config.yaml
n_layer: 13
d_mlp: 512
norm_eps: 1e-06
bias: "none"
parallel_block: false
init: "normal"
init_std_o: 0.00527
init_std_up: 0.0269
beta2: 0.95
lr_head: 0.0052
decay_fraction: 0.894
final_lr_fraction: 0.0
seq_len: 128
Each number is 128 + 32 x the weight over its row's rms, rounded and kept within 0 to 255. Layers, rows and columns count from 0. The size above them is the row's rms in percent of the matrix's.

# layer 2 MLP up, 512x128, rms 0.205, rows 464-511, columns 0-63
size [ 81 102 102 108 125  98 111 111 105  99 106  92 102 112 105 105  82  76  96  82 106  80  97 110  95 111 102 110  84  99  86  97 111  98  94  93  95  97  93 108 117 122 103  95  95 111  97  96]
[[113 122 149  87 105 186 146 132 114 172 123 128 127 140 127 112 111 185  89  99 121 127  60 181 152 139 129 125 156 108 122 118 141 141 101 132 119 165 115 111 119 140 137  70 184 141  87 149 166 157 106 130 155 102 127 121 167 111 163 121 207 142 113  88]
 [155 106 141 154 145 111 153 105 131 108 173 110  78 116 117  47  76 118 183 115 129 197 123 119 143 106 140 160 148 165  42 106 117 153 151 127  93 199 121 123 100  82 133 103  87 123 131 144  83 191 177 117 177  92 128  71 159 145 121  98  89 150 142  61]
 [ 85 108 149 127  71 163 129 153 117 101 116 133 202 139 167 119  58 194 112 161 143 130 151 126 130  69 159  94 139  90  76 148 161 155 142  96  96  86 133  86 154 141 140 120 140 143 107 127 152 147  99 120 117 143 146 103 174 144 130 137 150 115 186 109]
 [149 127 121  94 142 132 126 173  80  97 144 159  93  92 145 123 161 141  94 146 115 110 156 149 184 119 156 144 128 136 138  72 140  89 134 159 158 127 109 111 168 130 165 204 104 188 106 134 132 160 144 113 138 122  79 119 130 122 149 156 122 152 150 115]
 [100 124 153 145 113 128 127 182 147 161 142 113  88 122  86 125 123 137 143 142 113  59 136 140 154 112 124  89  96 151 128 130  76 191 129 130 109  68 130 192 173 134 181 146  94 121 115  89 112 151 119 109 169 120 105 158  91 168 112 153 157 123  93  46]
 [133  60  72 125  74  98 160 113 147 111 115 189 116 144 152 173 146 145 188 204 103 134  69  99 174 139 116  86 102 169 138 138 128 113  97 114 127 172 158 153 108 115 126 150 156 127 140 126 150 125 125 173 173 154 109 116 122  83 103  90 132 131 151 110]
 [126 164  98 149  98 147 138 147 139 135 129  53  96  82 143 161 129  94 137 135  91  89 131 114 156 154 119 134  80 133 171 194  80 105 148 143 185 161 140 198 129 164 148 102 164 115  89 110 146 185 195 118 152 128 142 148 157 178 119 158  86  78  66 106]
 [117 119 128  89 121 117 138 158 116 120 120 105 134  98 162 137 164  99 129 143 180 106 155 101 133  76 116 127 150 123 109 165  93  68 143 160  93 175 123 173 153 131 153 122 129 187 124 122 150 182 159 161 103  58 122 142 141 113 159 144  86  76 112 145]
 [175 151  94 136 112 166 134 153 153 119  78 142 105  92 107 154 118  92 103  53 153 116 127 200  82  82 151  86 166 159 103 140 115 111 170 119  63  79  86 101 110 157 129 129 118 120 108  96  99 194 144 153 145  84 105 135 128 207  96 149  94 155 172 123]
 [133 158 121 190 108 173 158 173  61 160 115 144 105 107 100 143 112 165 143 107 135  95 115 183 129 146 110 130 110 157 152  48 154  61  78 148 113  90 172 101 146 160 112  74 113 146 107 138  94  98 178  91 117 108 223 154 134 135 118 116  93 170 134 113]
 [164 130 104  57 156 161 155 177  89 111 161 136 123 112 124 125  83 155 147 132 165 143  98  81 132 210  81 131 124 123 121 107 137 122 167 103 165  94 120 142  51  97 100 159 131 202 173 118 141 156 178 137 117  67 130  67 159 144 165  87 127 129 131 145]
 [118 161 116 108 135 154 170  77 113 151  72 170 175 135 124 129 104 167 147 151 206 113 180 161  90 181 114  81 178 137 149 139 147 108 143 107 133  92 153 160 114 160 117 155  81 130 119 106 183 176 171  85  95 147 107 137 102 101 114  87  96 104 201 137]
 [123  70 118  59 120 173 165  47 159 174  98 123  92  86 115  93 124 177 106 187 149 122 134 171 136 139 116  96  98 163  90 151 104 142 138 173 138 142 142 185 132 182 164 122  82 138  92 141 102 145 121 182 158 117 135 122 101 125 160 109 178 100 102 139]
 [ 57 111 157  82  83 101 200 175 104 110 158 132 160 107 191 102 139 139 117 122 162 171 120 104 157 122 102  72  27 174 101 174  64 170 116  80  99 136 176 162 116 167 133 130 120 142 109 117 105 126 140 113  83 165 161 147 179 124  97 143 113  87  99 141]
 [153 137 115 109  98 161 127 167 119  80 147  91 162  84 178 128 122 137 136  82 158 135 185 119  76 129 154 135 116 117  73  88 131 206  66  93 145 124 108 121 131  97 171 161  83 195 138  87 114 154 155 150 103  64 150 136 128 165  96 181 109 161 129 132]
 [ 98 109 128  99  99 144  94 184 110 127 164 160 126 111 144 138 144 194  99 156 131 121 130 135 138 142 166 125 127 139 152 123  92 147 130 124 127 113 128 144 225 105 104 161  63 164 132 125  77 171 130 139 172 131 151 158 139 120  94 193 125 125  98 180]
 [179 139  73 136  62 112 121 113  80 112  86 133 147 101 147 181 101 144 170 155 126 107 140 111 108 157 156 131 120 110 110 117 123  91 132 126 109  86 136  89 190 165 131 118 110 128 173  65 162 131  82 205 172 157 123  46 148 115 150 152  87 101 116 108]
 [ 71 167 161 150 100 165 106 143 101 116 138 147 116  98 144 188  77 168 136 126 156 139  89 145 146 143 186 153 149 147 158 141 126 190 114 122 155 116 144 151 153 103  96 137 107 130 125 119 101 155  81 112 134 145 183 138 209 128 134 155  84  97  86  77]
 [191 123 171  90 115 159 168 135  71 150 127 166 123 122 126 139 105  85 108  85 178 146  84 113 113 135  69  50 119 200 116 127 156 110 145  76 129 166 105 126 152 100 131 132 142 144 139 129 136 130 141 100 150 118 105 131 127 148 175 163 130 153 150 138]
 [128 192 103 110 124 143 202 134 135 131  54 170 152 161 159 188 139 102 136 140 179 104 129 116 130 170 106 115 127 135 118  96 178 114 109 133 157 102 199 123 114 158 115 170 171  86 150  93 147 143 100 154 141 115 150 132 108 139 125 158  92 151 129 119]
 [138 125 116 133 113 132  82 121 126 152 140 164 121 195 117 166  91 191  47 229  96 106 135 163 161 152 171 126 130 111 137 160  72 153 156 114 114 113 132 128 145 149 124 132  78 136 125  99  88 132 141 162 109 122 131 144 111  57 158  98 123 196 213 154]
 [119 145 137  70 103  49 142 223  97 148  97 157 121  99 159 148  70 139 131 123  96  89 117 175 152 134 222  90 106 122 117 167 118  24  97 106 129 151 159 139 106  99 154 163  99 127 153  91  77 176  75 113 129 136 152 165  78 145  66 149  81 118  86  81]
 [ 86 130 146 145 117 110  95 120  95 124 137 128 107 145 135  88 180 119 128 129  96 152 144  69  99 106 173 150 197 153 109 107 170 117 131 165 140 107 116 141 122 181 162  97  77  88 172 131 110 195 127 165 133 186  89 120 151 136  90 141  52 104 126 119]
 [ 34 114 139  95 144 152 110 128 121 118 123 128 131  83 119 116 105 110  98  77 181 121 130 187 110 110 107 140 158 126 143  80  91 158 100  83 114  97 136 160 107 112 127 137 123 155 167 130 122  63 160 112 153 193 171 114  76 176 137  99 137 173 153 140]
 [109 140 152 127  70 166  97 151 114 113 125 152 103 137  91  92 150  97 102  55 141 161 134 122  98 113 116 173 135 130 114 119 142 129 111 138  88 116 137 131 186 149 107 136 135 113 199 133 174 149 115  82 129 169 166  74  95 206 115 162 152 128 155 136]
 [ 63 127  52 181 132 111 112 164  98 126  64  90 102 135 112 131 174 174 108 171 134 116 134 119 138 140 224 134 192 137 150  77 136 132  99 133 101  73 113 126 144 121  90 131 122 150 133 156 112 180 117 155  65 143 171 174 124 146  90 180  96 131 103 124]
 [154  93 126 140 148 162 164 101 129 151 125 111 139 106 163 115 148 111 119 126 100 116  95 145 125  83 171 121 161 124 131  89 117 139 156 175  89 213  68 159 153 137 129 178 120 145 165  71 124 194 149 146 209 128  83  95 122 136 121  79  88 104 141  95]
 [ 69 135 173  93 100 142 131 115 165 112 130 175 148  70 120 141  95 135 123 154 104 103 135 137 104 155 121 154 128 193 155 136 136  62 181 141 125 155 119 157 114 178 131 151 171 122  94 132 101 164 103 148 114  59 120 168 107  87 130 158 144  89 151 113]
 [ 93 153 148 114  82 183 142 198  84 124 104 115  93 116 121 173  89 188 138 100 141 113 153 190 165  80 144 128 154 159 150 141 136 145 119 132 172  38 100 131 142 115 140 144  87 153  98  88 114 109  98 118 155  85 206  90 134 112 118 100  92 115 112 128]
 [ 72 155 132 102 152 124 183 126  71 133 180 155  80  95 123 151 117 155 147  91 110 110 112 125 153 113 107 172 116 115 132 147 100 101 104 133 155 132 103 158 132 149 132 124 131  93  84 129  73 114 148  94 121 123 103 166 110  80  79  99 122 121 121 192]
 [164 139 163 138 127 148 118 134 167 166 101 176  86 149 170 122 122 140 112 146 182 144  89 152 149 134 154 111  87 125 158 153 160 174 103  84  83  95 149 181 138 140 134 136 132 160  87 108  77  88 157 106 114 112 126 152 158  93 144 131 121 125  96  73]
 [120 140 146 149 101 127 104 113  91 112 138 124 134  91 144 127 104  96 123 126 193 104  95 101 131 160 147 131 124 119 101 110 106 105  91 100 133 177  84 122  53 138  93 134 205 115  86 112 240 171 153  64 162 123 145 105 106 104 155 157 147  69 124 122]
 [141 145 159 158 146 126 127 148  97 174 135 136  86 130 170 131  91  70 131  58  83 125  93 106 170 135 110 123 133 159 101  96 127  73 154 109 163 130  98 133 133 104 112 160  95 146  99 157 141 161 131 110 160 125 105 154 162 105  61 161  80 132 138  89]
 [105 107 149 111 129  92 131 119 165 116 116 127  78 103 131 160 102  99 136 153 160 130 131 107 167  68 136  76 149 109 121 112 117 161 166 131 106 100 135 126 136 169 159 132 147 166 122  96  67 191 168 117 188 192  97 160 129 162 149 183  66 128 192  92]
 [ 94 119 115 150 105 124 128  90 120 139  96 100 129 122 115 128 186 101  86 151   8 129 109 109  66 165 130 104 156  96 111 125 101 122 109 112 152 114 112 181  99 157 105 143 107 116 175 154 107 131  62 122 128 115 120 136 148  77  93  65  76 150 125 100]
 [162 123 162 149 115  93 155 131 162 107 184 125  94 146 162 127  83 118 132 125 148 154 141 152 158 157 123  89 194 152  89 135 126 137 158 123  96 112  61 117 126 131 198  93  68 115 145 104 150 152  99 107 142 151 152 121 115 133 155 127  71 115 173 135]
 [118 131 156 102  27 156 145 175 105 142 171  42 143  83  97  87  93 101 109 118 121 135 142 134 105 146 119  95 124 138 214 118  84 172 119 114 147 142 122 125 164 125 168 178  85 128 157 146 153 130 162 127 139 136 161 140 157  72 121 139 131 192 137 115]
 [170 166  67 140 138 118 121 163 150 144 142 111  96  85 131 141  88 113 115  84 160 177 146 135 112 113 187  86 143 103 105 144 143 114 157 118  95  95 146  98 107 115 114 144  82 112 101 100 151 141 195 123 137 116 105 152 106 140 166 101 133 105 195 139]
 [107 107  81 179  74 169 139 147 143 149  86  67  96 106 166 193 122 112  73 161 100 100 141 131 125 121 139 100 148 137 102 128 112 132 129  53 136 134 160 127 174 148  74 168  65 139 140 157 132 178 214 207 153 112 132  85 124  76 117 107  94 161 155 101]
 [118 156 152 131 143 174 101 132  90 163 127  95  68  98 149  90 160  76  89  72 182 130 140  84 131 156 145 154 173 122 167 114  88 125 117 111 139 118 166 106 138  91 123 122 148 130 140 123 119 166 178 157 101 136 127 115  99 136  89 137  82 133 148  93]
 [170  96 175  95 155 136  95 134  92 104  29 204 123  86 155 174 109 127  68 152 195 135 121 161 160 165 120 160 167 169 133 163 102  70 114 163  97  98 114 170 103 176 151 177 121 128 124 127 105 113 147 141 137 133 187 131 145 121  79  63 125 120 135 102]
 [126 128 157 116 110 138 116 130 116 143 187 159 105 109 183 125 183 147 129  35 116 127 143 136 111  94 196 154 200 145  59  88 114 200 131 140 139 124 143  84 187  89 135 128 110 199 136  85 138 194 100 103 138 149 107 141 114 169 112 149  90 116 142  97]
 [ 92 105 114 130 123 169 122 141 112 198 143 206 108 124 141 153 146 109 143 121 156  96 167 147 155 133  90 136 110 168 160 173 103 175 120 129 125 164 118 161 115 139 159 121  84 128 133  99 137 171 150 141 136  95 113  47 126 144 109  99 123 140 104 157]
 [119 105 120  86 114 110 153 142 142 163 102 118  80 160 175 119  82  98 124 125  73 106 133 122 174  94 121 127 111 178  80 185  51 115 136 111 110 124  88 111  76  47 136 158 179 122 131 117 174 197 145 122 149 116 157  89 139 134 111  57 124 124 136 118]
 [ 84 137 104 119 122 129 114  83  90 143 122  80 108  98 135 144  90 164 112  77 183 128 244  94 100 164 149 156 193  84 109 143  82 120 141 122 151 141 229  67 100 113 127 109 107 163 148  63 204 140 116 197 111 129 118 106 149 117 131 128 122 119 121 138]
 [114  71 131 116 150 139 154 168  55 123 140 193 122 107 110 150 115 159  59 147 180 173 163 163 103 157 153  85 157 137 150 131 127  59 176 127 149 105  96  94 129 158 134 145 111  94 105 111 104 141 143  90 163 150 126 169 110  65 122  72 136 146 111 111]
 [143  85 120 110  98 130 122 230 126 162 118 145  92 150 179 134 168 127  93 147  69  97  86 156 190 157 145  61 122 137  70 122 106 130 149 128  94 139 107  99 126 160 129 137 107 114  91 103 155 211 151  93 112 151  70 151 154 116 153 173  76 151 108 127]
 [ 80 114 158  71  96 134 128 142  81 185 130 128 134 124 113  86 173 142  93 141 178 156 120 163 153 186 155 100 102 111 169 110 117 153 143 114 126 122 156 109 134 221 122 142  70 170  97  91 145 227 156 139  96 169 127  63 148 145 124  97 107 128 148  93]]
# layer 2 MLP down (transposed), 512x128, rms 0.202, rows 464-511, columns 0-63
size [ 87 102 103 112 138 103 108 118 102  87 122  96 103 130 112  95  62  68  92  90 102  75  90  99  89 114 115 105  78  89  78  98 112  92  90  93 100 101  93 102 120 127 110  96 102 113  92 104]
[[162 153 143 110 167 142 140 164  93 132 145 113 113 121 156 176  96 126 103 154 139 164 132 101 147 115 136 152 142  94 139  78  82  98 156 139 117  83 137 148 128 200 151 155 111 129 148 100  71  55 159 106  98 131 143 138 124  82 105 137 111 137 167 101]
 [114 175 120  76 113 131 137 136 115 138  61 110 117 123 162 156 115  91 120 115  81 115 110  86 101 116 170 170 118 109  72 173  79 117 113  68 115  85  94 143 168  73 108 138  89 153 152 174 140 106 140 134 120  95 136 127 137 141 124 166 136 128 135 160]
 [ 49 139 134 129 169 119 114 208  93  89 105 154 124 118 116 111 155 113 179 157 105  54  75 188  94 135 115 115 122 150 206 132 131  99 108 117 144 116 107  72  99 118 130 120 172  98  79 110  88 186 148 148 138 136 148 119 114 133  80  90 117 153 129 124]
 [ 67 176 115 108 170 142 147 142 109 112  86 103 116  95 121 135 105 151 208 122 146 152  83 150 153 149 106 142 158  44 152 156 156 138 112  79 109 205  97  82 211 138 131 131 133 136 128  94  82  93 183 138 107 134 103 149 117 115 135 156 118 123 138  93]
 [188 144 100 164 108 139 112 127 107 149 153 128  75 115 128 108 153 121 157  84 114 100 109 147 138 161 126 122  73 104 186 121 141 128 101 147  75 124 120  89 162  85 159 110 149 167 134 183 206 159 164 148 133 176 130 100 113 151  98  87 147  93 129 107]
 [145 148 100 151 145 139  74 167 118 191 100 117 161 156 175 148  71  87 115 138 160 136 163 123 101 141 132 154 142 218 164 108 144 143 215 111 205 127  93 131 164  98 216  98 134 156 101 125 109 142 142 132 130 111  92 139 115 121 117 141 160 148 156 155]
 [137 133 101 120 124 110  89 135 123 151  86 113  94 163 170  78 118 185 208  64 107 157 114 110 181  87 141 166 121 141 138 139 104 139  69 101 130 111 177 100 140 144 167  63  61 131 111 156 121 157 169 141 156  81 124 120 113 157 173 124 119 142 163 100]
 [105 158 139  34 131  61 145 121 153 193 150  99 127 163 151 123  80 150 159 144 107 186 135 105 162  97 143  68 129 146 103 189  78 171  81 111 110  98 120 153  93 119  95 132  87 128 160 181 105 127 132  79 118  92 103 114 155 156 142  87 155 133 163 107]
 [181 143 176  90 140 133 109 158 136  95 153  78 162  67 170 136 182 146 127 172 123  83 113 139  85 138  91 103 150 141  61  67  69 142 118 122 183 100 122  62 147  71 119 128 128 206  69 134  91 104 134 137 159 123 126 154 110 102 120 108 157 151 135 103]
 [127 105 141 121 175  44 155 148 160 114 115 145 165 154 106 120 140 142 153 122 158  78  90 110  88 110 101 138 123 125 117 200  93 149 168 168 133 132 155 101 132 107 111  74 185  62 133  90  65 108  82 177 115 136 164  93 144 131  98 105 123  82 140 151]
 [149 159  88 128  78 113  97 127 136 131 157  80  85 159 131 210 142 136  47  74 163 100 125  70 145 111 149 148 140 140 115 129 199  86 126 106 147  85 161 122  88 117 133 179 185 141 121 122 152 178 106 154  88 122 164 139 135 119  90 139  95 171  93 112]
 [191  89 143 107 131  93  90 118 107  79 183  94 144  64 115  99 158  97 117 116 137 105  96 122 175 103 117 155 119 139 124 105  79 119 118 159 133  83  90 143 103  18 154  90 174  91  48 126 135  94 115 133 162 112 103 134  97 170  79 163 223  65  78 148]
 [146 174  93 218 120 107 126 193  90  59 116 140 152  90 200 181 135 120 119 163 150 146  88  85 143 106 140 162 155 136 166 151 110  77 141 201 133  89 149 148  97 160 174 178 145 116 104  81 170  67 165 129 173 101 128 146  97 109 134 121  97 102 154 102]
 [215 173 119 159 127  94 139 131 148  66 129 169 137 179 123  94 170 132 140 111 137 127 123  78  72 115  94 113 190 137  80 102 145 138 158 172 143 150 116 104  95 127 149 168 120 120 110 108 139 124 137 199 119  95 101 149 158 102  59  86 129 125 102 126]
 [100 144 147 166  85 155 134 114 174  99  83 180 152 141 108  66 148 142 101 109 132 132 107 132  90 192 180 125  69  91 132 136 155 181 106 141 158  79 117 185 123 122 129  92 110 150 115 189 166 126 187 107 132 115 117 114 126 159 175  96 124 151 166 132]
 [133 105 116  85 146 203 138  95 112 112 122 131 151 155 128 140  91 139 153 142  93 154  61 126 113 135 158 145 125  96  98 110 140 202 120  91 144 140 165  46  95 151 145  89  98 133 149 104  74 165 143  84 120  96 130 121  58 132 152 101 147 123 156 120]
 [138 108 152 128  90 112 132 158 178 188 151 113 125 140 119 153  97 179 150  76  85 184 191 120 120 135 130 129 127 206 198  87  79 113 151 125 116 180  93 140  36  72 142 150 162 180  90 115  84 174 129  87  75 137  22 175 131 103 126 116 119 128 181 156]
 [153 109  82  88  99  75 186 191 142 121  63 174  91 102 150 171 110 113 163  65 146 127 170 123 119 164 140 148 165 108 127  88 139 168 118 138 137 165 133 174 125 176 114 159 137 100 146 121 127  94  82 153 108 136  99 154 143 148 142 149  52 115 132 111]
 [161 150 135 129 145 139 163 108 196 137 122 155 137 141 123 173 109 127 145 139 162 102 143  92 152  86 174 133 127 103 122 169 105 103 121 114 156  79  89 183  57 125 179  56 143  38 132 149 109 111 107 122 109 202 100 150 145  95  84 107 141 112  91 118]
 [157 167 129 118  89 144 151 145 137 117  72 129 124  82 123 165 131 106 107 158 149 145  97  62 153 180 100 144 109 163 142 129 128 127  87 128 161 154 127 124  66 120 139 122 140 126  91  49 159 229  98 144 129  94 161 144  85 143  74 114 110 138 146  81]
 [123  85  93  70 106 141 146 122 186 156 166  77 126  79 179 164 157 171 162 145 149 150 108 142  89 121 124 110 116 142 142  87 120  99  73 175 158 170  97 122 125 108 116 118 167  87  60 108 118 143 141 108 143 103 136 150 137 109 101  94 107 133  87  94]
 [116  75 172 115 116  87 123  81 133  94 162 141 163  99 103 147 155 134 124 151 115 119  76 106 106  79  83 130 126 118 104 138 110  90 116 136 125 119 130  99 114 108 186  90 130 113 121 180 129  89 114  93 150 162 189 129 121 100 121 149 167 141  90  98]
 [185 132 113 105 110 132 165 108 150  94 101 125 120 134  83 103 103 177  88  57 137  95 118 112  94 106 112 114 115 108 163 123 135  66 105 194 142  75  98 169 133  56 102 115  90  75 179 143 144 117 163 125 126  79  93 101 118 139 105  51 115  99 156 149]
 [ 73  70 164 130 126 138 109 121 111 158 173  97 110 101  92 118 111 134 105 167 154 112 108 149 128 135  96 123 105 103 104 141  65  80 159 151 116  86  92 127  92  47 173 111 117 152 118 197  79  53  79 148 135 134 153  73 122 168 143 141 120 214 182 123]
 [123 190 145  84 153 155 165 118 158 122  88 130  84 161 140 126  37 177 171 150  68 155 148 134 143 190 164 148 153 224  81 100 186 115 161 130 134 112 139 157 121 155 161  81 167 135 153 139 147 138  72 148 165 109 110 121 122 175 113 100 102 110 126 134]
 [123  76 101 138  85 127 136  94 137 102 206 163 109 169 126 149 131 115 134 157 140 177 119  70 116 136 165 124 114 124  98 162 122  91  88 162 100 168  82 136 122 172 132 127  82 103 129 101 180 120  90  86 144  80 120 128 137  90  49 100 115 141  72 146]
 [182 149 103 102 154 127 156 108 123 108  96 151 136  82 192 124 116 117 163  70 134  78 131 147 138  59  54 100 136 149 120 145 143  94 161 150 109 155  71 160 143 156  89 171 133 161 130 113  83 181 113 129 141 120 140  88 121 156 115 168  95 115 129 110]
 [ 90 159 106 149 137 125 190 139  78 115 142 113 112 180 145 154 127 143 113 113  83 104 103 142 126 114 142 127 142  99 158 169 193 126 149 126 177 164 106 141 133 152 121 129  57 230 227 164 184 100 173 128 100 189 134 184 167 133 162 108 151 149 135 100]
 [157  86  93 118 154  95 121 116 165 171  87 142 110  89 102 130 100 138 139 115 125 126 127 193 122 138 142 112  95 146 177 111 170 158 147 100  71 169 183 169 146  58 149 125 133 121 165  90 132 121  97 139 130 155 116 147 108 155 159 154 162 135 178 124]
 [185 173 111 100 113 180 135 117 174 138 105 136  96 171 134 149  96 187 180  94  95 163 127  97 130  76 159 114 114 103 116  83 141 115 145 103  96  93 108  70  66  70 115  71 170 113 199 127 178 115  89  97 122 128  79 117 152 117 155  99 151 128 107 123]
 [128 121 210 100 152 120 125 110 144 132  48 148 132 100  49 110 106 127 135 101 149 107 146  87 115 121 152 127 162 100  96  77 148 140 147 168 127 167 161 135 138  86 110 113 118 141  75 141 105 135  98 124 156  83  97  58 173 226 149 143 124 126 152 117]
 [105 158 118 142 105 127 172  93 113 127 187 142 195  83 107 115 187 126 112 133 110 168 113 133  85 100  58 112  94  86  73 114 155 137 124 114 198 154 121 126 189  76 116 108 138 144 171 131 156 201 146 111  68 100  68 105 147 117 108 102 132  64 192 119]
 [ 75 135 103 139 154 137 113 120 132 146 201 102 165 131 161  80 116 131 165 131 129  98 181  42  89  98 123 167 157 131 150 150 126 125 131 193 145  98 124 185 176 161 121 150  89 118  66 151 139  90  75 201 131 156 112 109 136 109 121 142 127 136 138 165]
 [138 177 122 159 103 127 124 134 126 162 104 166 139  82 157 117  75 158 155 155  88 112 172 152 137 160 127 179 159 165 129 127 143 139 103 160 188 173 231 137 114 165 137  68 175  65 110 148  97 132  86 160 128 161 148  97 129  83 140 163 141 142 107  94]
 [193 138 138  70 138 132 125 142 134  91 130  77 133 166  98 117 132 121 163 157 180 126 143  86  42 141  85 113 142 102 144 105 171 167 127 174 120 125 131 132 103 114 100  85 144 124 124  47 136  54 130 134 109 133 100 119 142 127 148 142  98 158 116 123]
 [115  72 102 154  97 111 163 126 147 111 161 107  92 140 140 108 131 142 134 107 152 124 128  94 131  84 170 118 112 104 121 185 109 174 176 149  87 167 157 129 139 113 168 208 175  74 100  86 123 158 152 141 109 119 107 157  42 145  96 121 143 139 121  97]
 [ 89  93  89  80  92  95 146 147 116 144  66 121 155 182  86 147 133 120 126  98 203 141 107  86 100 106 142 142 117 160 125 109 131 107 181  48 108 135 122  78 102  87 139 148 119 127 113 161  98 174 163 112  59 164 113 129  62 158 177 139 146 108 130 108]
 [184 138 111 119 108  89 117 170  80  82 110 134  74 158 144 133 143  87 108  89 212 130 100  71 111 133 184 105 169 157 174 158 127 196 137 145 165 118 127  82 158  82 101 120 149 115 125  36 136 145 153 100 108 182 122  94 143 111 125 101 178 168 131  73]
 [ 83 136 157  87 103 150 193 103 151 119 109 169 173 133 193 129 152  83  68 112 119  85 159 100 151 120 136 149 185 134 177 158 135 114 116 121 142 175 136 111 144 170 131 121 139  57  77 154 136 101  96 162 143 111 205 140 130 122  97 112  86 150  93 144]
 [139 111 167 155 170 153 150 145 132 137 234 126 172  95  79 116  98 168 157 125  50 165 113 144 140  82  90 163  81  53 131 131 125 150 124  84 124 118 103 135 157 150  74 117 191 122  96 163 103 151 102 109 110 148  97 139  35 118 133 105 110 126 131 103]
 [139 151 143 177 145 126  88 127 169  90 128 142 185  10 140  80 126 141 111 150 164 123 108 179 167 151  69 101  82 116  73 123  97 133 139 222 183 134 113 171  67  89 147  99  89 129 136 146 153 101  85 133 214 139 127 144  61 154 150 128 159 112 102 119]
 [132 139 115 126 157 131 130 143 105 140  94 105  32 167 181 116 127 123 123 167 143  83 120  57 135  76 152 176 134 167 179 173 124 155 142 125 110 127 109 146 115 192 139 161 136 137 125  71 111 121 141 160  77 143 152 168 170  95 130  89  70 200 163 120]
 [ 79 163  95 139 124 146  87 175 174 143 115  65 167 155  94 106 113 131 104 153 128 180 169 110 127  95  61 112 139  78 122  89 130 101  86 114 128 119 116 128 170 118 120 136  89 127 135 165  86 152 110 151 112 126  98 164 103 137 153 165 114 151 141 131]
 [125 130 137 108 168 137 108 107 165 137  70 114 119 122 141 118 100 157 124 174  81 162 114 181 107 127  98 112 118 190 147 142  88 139 167 177 125 128  69  60  70 117 106 126 112 147 158  64 135  80 197 114 176  85 154 128 189  97  87  66 169 109 139  88]
 [131  70 113 180 215 120  79 145 156 110 138 150 102  69 112 136 201 184 111 128 131 120  79 176 102 113 109 143 149 125 173 146 192 124  87 154 130 154 142 176 170 149 170 140 127 110 107 148 117 113 125  84 131 158 122 174  86 151 135 166 175 136 145 150]
 [164 146 142 108 147 155 120 166  99 129 134 112 142 129 146 118 161 152 145 113 157  55  86 130 152 113 113  97  71 108 134 179 167 113 126 139  79 164 143 119  74  85 112 169  91 127 136  89 108 146 133  88 156 121 120 126  62 138  95 147 100 104 164 141]
 [126 133  99 153 116 163 107 111 117 111  90 115 157 133 213 129 153 152  82 169 132 154 110 131 181 165 131 143 114  86 132 134 143 123 107 119 158 121 104 116 163 133 165 146 165  80  88  71 134  52 129  73 117 144  81 141 110 125  82 145 154 177 169 142]
 [120 115 160 126 150 104 117 122 107 150 199  38  75 125 144 149 145  92 187  60 102 139  62 158 177 185 126 122 140 106 132  85 102 158 146 162 135 137 146  96  93  76 137 128 135 110 161 125  83 158 139  98  76 164 131 138 111 110 130 153 125 123 125  66]]